{"num_attention_heads": 6, "intermediate_size": 512, "norm_eps": 1e-06, "parallel_block": false, "init": "trunc", "init_std_down": 0.0361, "optimizer": "muon_variant", "schedule": "wsd", "decay_fraction": 0.687, "final_lr_fraction": 0.0, "batch_tokens": 16384, "train_tokens": 103900000, "max_steps": 6342, "dataset": "wikipedia_en"}
Each number is 128 + 24 x the weight over its row's rms, rounded and kept within 0 to 255. Layers, rows and columns count from 0. Numbers have three digits each. The size before them is the row's rms in percent of the matrix's.

# down: layer 3 MLP down (transposed), 512x192, rms 0.115, rows 58-97, columns 48-95
# gate: layer 3 MLP gate, 512x192, rms 0.144, rows 59-98, columns 48-95
# up: layer 3 MLP up, 512x192, rms 0.148, rows 59-98, columns 48-95
down58 029:132150113132163149116127126138184107086150099092126117136121141132118137149139080142130154163068172125110117113126142110122153100112093130124137
gate59 120:179129113161118099092122124122144134148174104081127128118092101144137104144130120117134117137144093077116148090130146156156126123150107110116139
up59 106:120122133111123128125113125098175081149152121086112151081166105181106148138138145079113118140157177106153129090123140082126142115103134127120092
down59 141:140158134112084108148166106132103122096126108130163143158111118122150124136132148183162107173130104098102130121105123136127112162169100124160153
gate60 095:086105121139139075104160133155137156124099129118143106150132114183142149116132102099164103137101125113133114113173118104158116152129087107144109
up60 091:124086129142120119126085095172146139138151140102154139147161130158110157086104133148101133132086135080160182122155121166123109130101109102167109
down60 052:149126138124144116114088133093125173093154137125115130093101137133149142114165111135116133099129136154128111147104126155091127097128168155145080
gate61 110:132132140153124122141121112169108103132119106070166133139176114114120129150139115091144137141067159159076159127144073132112099126155159124137143
up61 111:122126133094091072141130102150133137120128104173114142148117138137107109122107108128141167144101135139142134113088167172092119114081143136137127
down61 082:132141147155120135125129097103095110094126150168114076181114142161142123106115085096101162159154147126100139128125123108100108132115110080162111
gate62 098:154168109080111139134101147162089097150149136093106099164112127160083129115161116161129178131103115118131116160164130119126125117128111101148145
up62 092:105110143153144120101171131106147174104107104091110170111160144149133092172119143127139118085142158118091110140079118144123127179135131133104098
down62 104:116135134143123168142135163128098068117139132133125154098127154122124104127099114108096191087107172129145096110093113142164122144167083122143116
gate63 090:106158146152119143131128098068113167110102143104098108104135131125150183108159126132129170100104108103126101145073124137108108158130147088131113
up63 095:101086123141153119140123098088127150164086154094111169088157124132160147136086167182139142108116122080169103117107124120131116110105117085177156
down63 104:115143071153117114154146146120131162152108119120143176162150129131141099145110152160151145087139104092138095108110115112120151103095116166152149
gate64 099:121120186128165118162134080101129141130122158084129146126177106131135167122143086089154188111142123115136118139087171124100082102085123125133121
up64 106:133112149142160105189177103096108127138161131113116136152155117151149147137127083114164187048175165119117123121122139112128108133102129145118142
down64 099:141151136135140116153095157112124170180152139159134117126116115128170132108105139150098102149129138098120145147111135105149108114145135122140116
gate65 089:114100150147140098153170149170148091147111140096141116160162130146133111110147169137086114090117158122124119149172122132088159138105118121123113
up65 089:153165137171090183132047093099116118105115138141128123119088114086110073124086146123129143148152110139137116115105130145139075120112104088115103
down65 105:128145145158130109124137170114090164117127111104119123108151116155197131110102126143107121083173099124200098107111147103149146145148170114101119
gate66 101:154139109112141128094147135134114109118132153151120106120105116123108147143090122159084105136117039133143184100100101151158093141125155128131139
up66 093:099122155105140127158097130140131142157127097114140130117151123139148130130117144128125122158114158148071134137144128118120115110123155082132113
down66 096:131152159144125111162121150130101130132129127133071138151117131095159132151121155098125161149148160076102062084156144124124153146138101138163083
gate67 103:111123115134118146086108120162078159083121156115114159130080117170121143134095159129077099112139114162114150154109102112095130142125148156133082
up67 107:106129150095147116144160065121068081088120132155164112113099118145112149151165081159066092123100137116109164122109167108176101124151129096122095
down67 090:126147127124136140127103055152174147127137116107133111124137105118126103150136117128088136180124109127147120083141142100163106123122130130159102
gate68 108:122142150153115093118154140143123103136120133104097151110136128167146146105155083124121184123085137139155102124105107127116129132107121103115079
up68 112:083085104087135129135130081147105142146127140119118112154162120139125105110121121118083146139129115084125144138158182133105124097115124120179145
down68 121:167141138134125164159161167103130211113104137167103134143159110138105109154132111127106158090166148199126137105093117150101065115125153113127152
gate69 097:108118150102061099180167110096151137082125114142142137150098098147159148118127099135114213086099172135140149117136095123070126128131137165125103
up69 098:129139158137132138107149150134126167169110127134155156140117146131113110115146084162135156154069101151119170090167117095095157185122151131146090
down69 093:073107160146090149144140132098153124141114109140076094123087139101162122159096173095136136162100151142130123099148126081104147128089148163106102
gate70 095:105140092128118132124157138131139104124119129140081124150088134112146139117141121172139108149105144123137114121092104115150171136131151120126149
up70 096:129121152081131126123112100148105129100127141137123138119166120112135126140128101095114122104191127115132096161142155119100091105125128124099105
down70 096:145117138137120153148087095101121088128185079140154105085144120106134127111127097150112159118137117070089100135106074117148108131091146078104111
gate71 093:127115060094097108138140135154116147113136122151133152111136096145101129140151168150110176135169159054144165097156134121135076106135127147157098
up71 093:175114133162104113149140167140136106112142123157138121132089137102107131110095139137126130176132123150145139131151125134158132131137166125095107
down71 024:148150121134143149128109110151107109114106131096121112092129145134139146102132138133151174133141124137146128146090121142104158145164120148097131
gate72 110:146098164136139168119159120131137158136142129120128122125136111153115113146120129124138146130105096159117150119103100093119116124144155074124151
up72 111:120121161125143170085152108145119127135150148125119129147152084135114094138105098134146141122132090163098117106090140117114146141164148103118148
down72 105:105146177175139087152148077138113166163134114095098167129148112135125126184133134076146159124146177118107105128133120134141121107132110139145130
gate73 106:173108124139119112155118138167137067101125108165128110135111137123129112148142090154109118127142091141155140111150105165104104175142134131193137
up73 105:100150173156109117142151096134155164148133138097119143099154103144166124119166106101181142137118189100123128163134137103136132104094115115050108
down73 107:156151120119151123140152105121133116152108115116116144123120137137135158084159136125081126122125165123111168092112158144148136102144118154084155
gate74 108:111139108177154164088114153174136130114147094131138099099158094123175117130147106152134179148110158145120104091097124143152185109125110155138187
up74 109:129145106169101109138142136101117138105105137076133132148133168113108113098136143170151123123099137125114146083109094114080133128130094125102079
down74 099:150119154108124134111129110101121153109128137142115133110167114182136121137122120141123103154161137138133115137102167184118087089125112083100127
gate75 107:167093179104126119118112122115147132103169115121112136131125101088114155132111130115139135135100114092114104138148151169101143130123091143086135
up75 117:153079151115165122114154146105139134097164128157119153137122128129132096132102153140133130168103126126168086088126102116141100116096130125116182
down75 129:108127165119151119140104098177142139172133115141140118119129130112130118107095143142143117151113126099144102099107104156082101112135145146117166
gate76 106:164083159161126126118099108115125086143159119155138129127112126131133150104112090171106156172151084094126141101090157137109107070120138146144103
up76 102:155105148151140119113111116157110180124118125103120165100136143111090111161099141127083145143142133106134118163135124100137120110119133175073089
down76 117:104130116141126128127098147117131093108139095164120113148178170152093145108107156136131178179118138134088150114123109096179164159094171147136107
gate77 097:108118106141137135115161105101169160086131132141129131115112134135149136151109117082131103105145141147139178140099130097120137137130152109106136
up77 100:144154142126106137144138107140143122101131128162139133085104117178172102148085106122121115096159127125088118170108126148148157168139170113124118
down77 105:131115168110162165150129129139117140163068116159113139089127105097109121150114151164128146135139135142153082127146155151114138113120125090149158
gate78 085:122129114096130121134133125115149167188113138126115122106088104141150189123151090134132186143147181125096126112138106121103158148177148089120107
up78 093:157182126108141138109093112153114135108091123149112141145117075138126124136124130105105124157140135115138127127162129110140134104109126136147176
down78 024:111135157161150091169110102139130135120130112083146116144174164112103129145090118112130083144103183140127134143114154155151111109142113117154156
gate79 093:079143136144109159146102089160115133089113168113148155149138125140170138174148084105090137124123130135113137148124123126101123093171136124102091
up79 085:125115127122132102148136086154124113126129134158140117098163104114137146146106138136166133107112111122153134092096137131164149102118140129122169
down79 064:126117115089140159134126119098134125073139125167121133122141116145106091109137103138123092124112106086135147160087145145121144095138116117106136
gate80 094:124175095101148103135108090109149144133167075134111105059095127118145153141130120152117123119090145153130150114147104130104118175109131127117104
up80 094:123086114115120136149105102127125132125167163161144077106138123136124178143111130106127151112108114162168116125121143123084143149094119132142117
down80 093:121127150172136139108121113076161093134087090142144142136153132114150173094137102133154116108169144137094078154098140107097110141067170132155136
gate81 091:175129100164114158150122155126145142083180129088145128163137164153131103161148106088129122122100140125109117144151189136117165086131133149091130
up81 091:152119112154090133155135137126107087096172126148166152162131135151127121165140139117143106087118161123131104127148152145127132124117165124126133
down81 059:151113118160118126135125120143153052135174110069141139112104131157158088170165112113130099095084140206110147088147176116124141106121127116120105
gate82 092:164138152107148151108128116136088149128182102149128111093110125103103106136070131146117080144131112107120117120113140163072125163122154100120147
up82 088:087177118126129124139132118133132148137116131147123138150148140143143110138216123123127148085147140101105111119133178112121159142122159088128121
down82 079:129176133107127132127129173117153166093121095149144170122081129088128064150133083156141114131124103122125139128093145141117122157084124091155140
gate83 108:128126177136137135164114152114150065122102134122092116124156106108116080098160105128178121140139129153116154125117127141103103107116140171126117
up83 108:100118083123119117111147082135151187149161131127121128123133146160133130133130125131162130162091070153139143095107115111101123167107114130147161
down83 122:119128104111137151132133099109149061147085142134140111096118102154139132109146102150139123126109136147105086081135121108176155174125089107164105
gate84 091:111140149138133172129108151067139134120141132126073130106133138121138099126147175094136089141128115106118112128159083113129121153139104120139150
up84 091:138105092133137140130084171120145128094161107120106140100202139096153100121151179140118134132137087126136176107136085094103094138124117121108132
down84 108:104146139154111122107103142149148109161124131100093094138130116107118088137123115102124130189137087094177156205149123099184113144124109094169126
gate85 103:143133109104123102152128094121117135130126113113103167153146071081096109153145134138139150173143147105083159117160126178077126154140097120070174
up85 106:114145125112109131157119135113133111134108146114109157138137120100092112132125139073136109145089149093124114135128129170128135153150069132089134
down85 115:133126142144095122137100148099101164147127109094117111137161148152107152145125080130138141115153084095143163112154183170115148145127168077100178
gate86 095:116118092090119125109159162136117142156150122134132137094085090108139121112088123100126094138192090091152102152128097171121151140120129129131136
up86 097:112130168116074104146134111201142132119134141111147140074199142136121202094141080101133149130105196111126141099133093138126125144144155109125157
down86 042:105114128096154134153166167085083113121125124107146141130119141160154096110125158124156099142140125138119099146136133127120155112108150117150119
gate87 085:151074155106206145167112162093102148143157158125123150094115119109101163125151133112153144150098144132127159168099138152121162133117142101132168
up87 092:072167088127062132110126147145132151132104160123134118139120141150128125098124168118108140135095152127145154090174140122139128110127137106146100
down87 113:144138130130132128151129164148115163072108161122126115148138126154146125106151143134135132108151131106098087087128126130081162164127162124121073
gate88 088:149112150111137081117102137128115124130152121105110112116137094139175125119122131140091150113156198107086124144146090076149109111116128122090077
up88 109:114152133133118139112151146119133123109164106119114147077126172142083115112111127116117118166058104108178145132142087159112151144133139095121125
down88 080:127129140114099142149107137108069159128105172113110125149145096112116156120158079099107093135135154137117128121137132097143152109118148104094116
gate89 089:124117111091134094120114126136152136111106154102159104124104146139138120124129098143095095133092110107114157107139086125173152150114144089159110
up89 092:079135128119137138117083145126149167088091176137146111119130110110198112135119102125112090127091116101090125115129073108159149099121109128127118
down89 090:137145122111136120135130111156136141081154111118153121125134117153116102151127164081109118096085116151126145135105125144147103125116183134100149
gate90 108:119138104122156100151121117136115138134137109112090117096096141125146100151100148154102105077155117115106172122143132128128119114095120161123081
up90 108:127095115138136108121138159132107107108117119151129140099065137106118121110087157182113135121147120110111182108132145113100125116150131107088102
down90 102:110070098147167137123132132144127135084117140162076095154149104130114100120116132155104162116102120111115148146156111114115148099126170129164107
gate91 091:154088141156093142116147132173166160102141166122123123151127117164146118120129123182074124146077119101100122105150167098132139170140125110092124
up91 091:132132126127107159159162153137155119106110093124099123166128126106107142080123107124133167134175107110121110146142106120123102194175088141093140
down91 043:157135132161139125095121163116124123143113155126158145137134152158100129151105137116108136113137150120143124165160120135109155133073126122110127
gate92 099:152143103107133141107135201084136138101124139120112100110090119125199087128110138132150101134128135113121147111172113103156139079122097112127104
up92 101:089132155162126097127126114150116169133164146136087115127187127136119189120166111117099117109130110125162128130114144159126109135101130157136150
down92 102:088117157132137115122143182125119175133154117151124122132119089100157145142101167132110125092118104126145154153090106152143117111149140096121165
gate93 108:127108139120154120159110139168078133116116115135149138141128073120181168107120105085118113144142150178142164095149136143115126125088109138129105
up93 105:092140115123116093103124122111136112086124166138110153138159129198131154156124108092076133140082131133134138096139091145107161124142136107142136
down93 101:130116157138144145147132107161116104092187125109151115123129165126101096135079085167106059146128112146109129125110123137084139094129125118160153
gate94 102:174133127104097079120147110157141129124103104112103159161148123130128135120162155158183175098080157143111138172053146145117115130191137103101088
up94 099:114147088098122144117083090165145156143137111150165084105130144122157132179099096109107134104111094158101173086152121130135097111123126124099161
down94 081:143134112140152126169122109144133100114145140141095113135153112130123156121109141162108142142120101136132128130069086154130172111118152153060133
gate95 094:144086113097153143133112122096121119066132100135154162137067137139082091086114107115094123154129109141170148162079118128096129107161190118123104
up95 095:131104159143112147128112112139147118228089099074085138115135119116131134122143099120194123101096142158149169118154151120143141160148109121109152
down95 108:113094108118116126092093135109132139163085097151130145103101143084132148094151140132169124096142092147140105144119138129162095186144148142185122
gate96 104:128168087144093129120140095154159114114126088157130166136090138148131148147146096104134152164146175172136111139089132125133133142127122144146097
up96 103:107119149086147111095130113128111113138176119151089159140117136133069147133149149129077134141156104122114109120129156127156127130114129118107176
down96 070:080148127142117115122159086188122133142100086145141161152085166101137123117101088112141110113141166123136101121161108143127082173084093154107127
gate97 095:122130117108144124160114122130108125128126100139117130112166129114063098168143171076152125132122116111131165121133133120154125128142121136133110
up97 096:093166113150117120094142081171105153157112106149117106150104140109149139095119077180129116111176090138133156122076125137172131165117114128191093
down97 103:115077120113106128150122172123194137122111190143101139116100109149098148132146159178098166127156171139117102132131120078154134102170139130128089
gate98 099:140139121115160109170141127157135102137117129127097073113108092155128186138173117125140129092140115140123080135110110149122161171170111145136109
up98 095:177162156120101108149129145129150081140167121116083083141131126103134134143154130100110166122124125130113070145130127092121153147118103133097120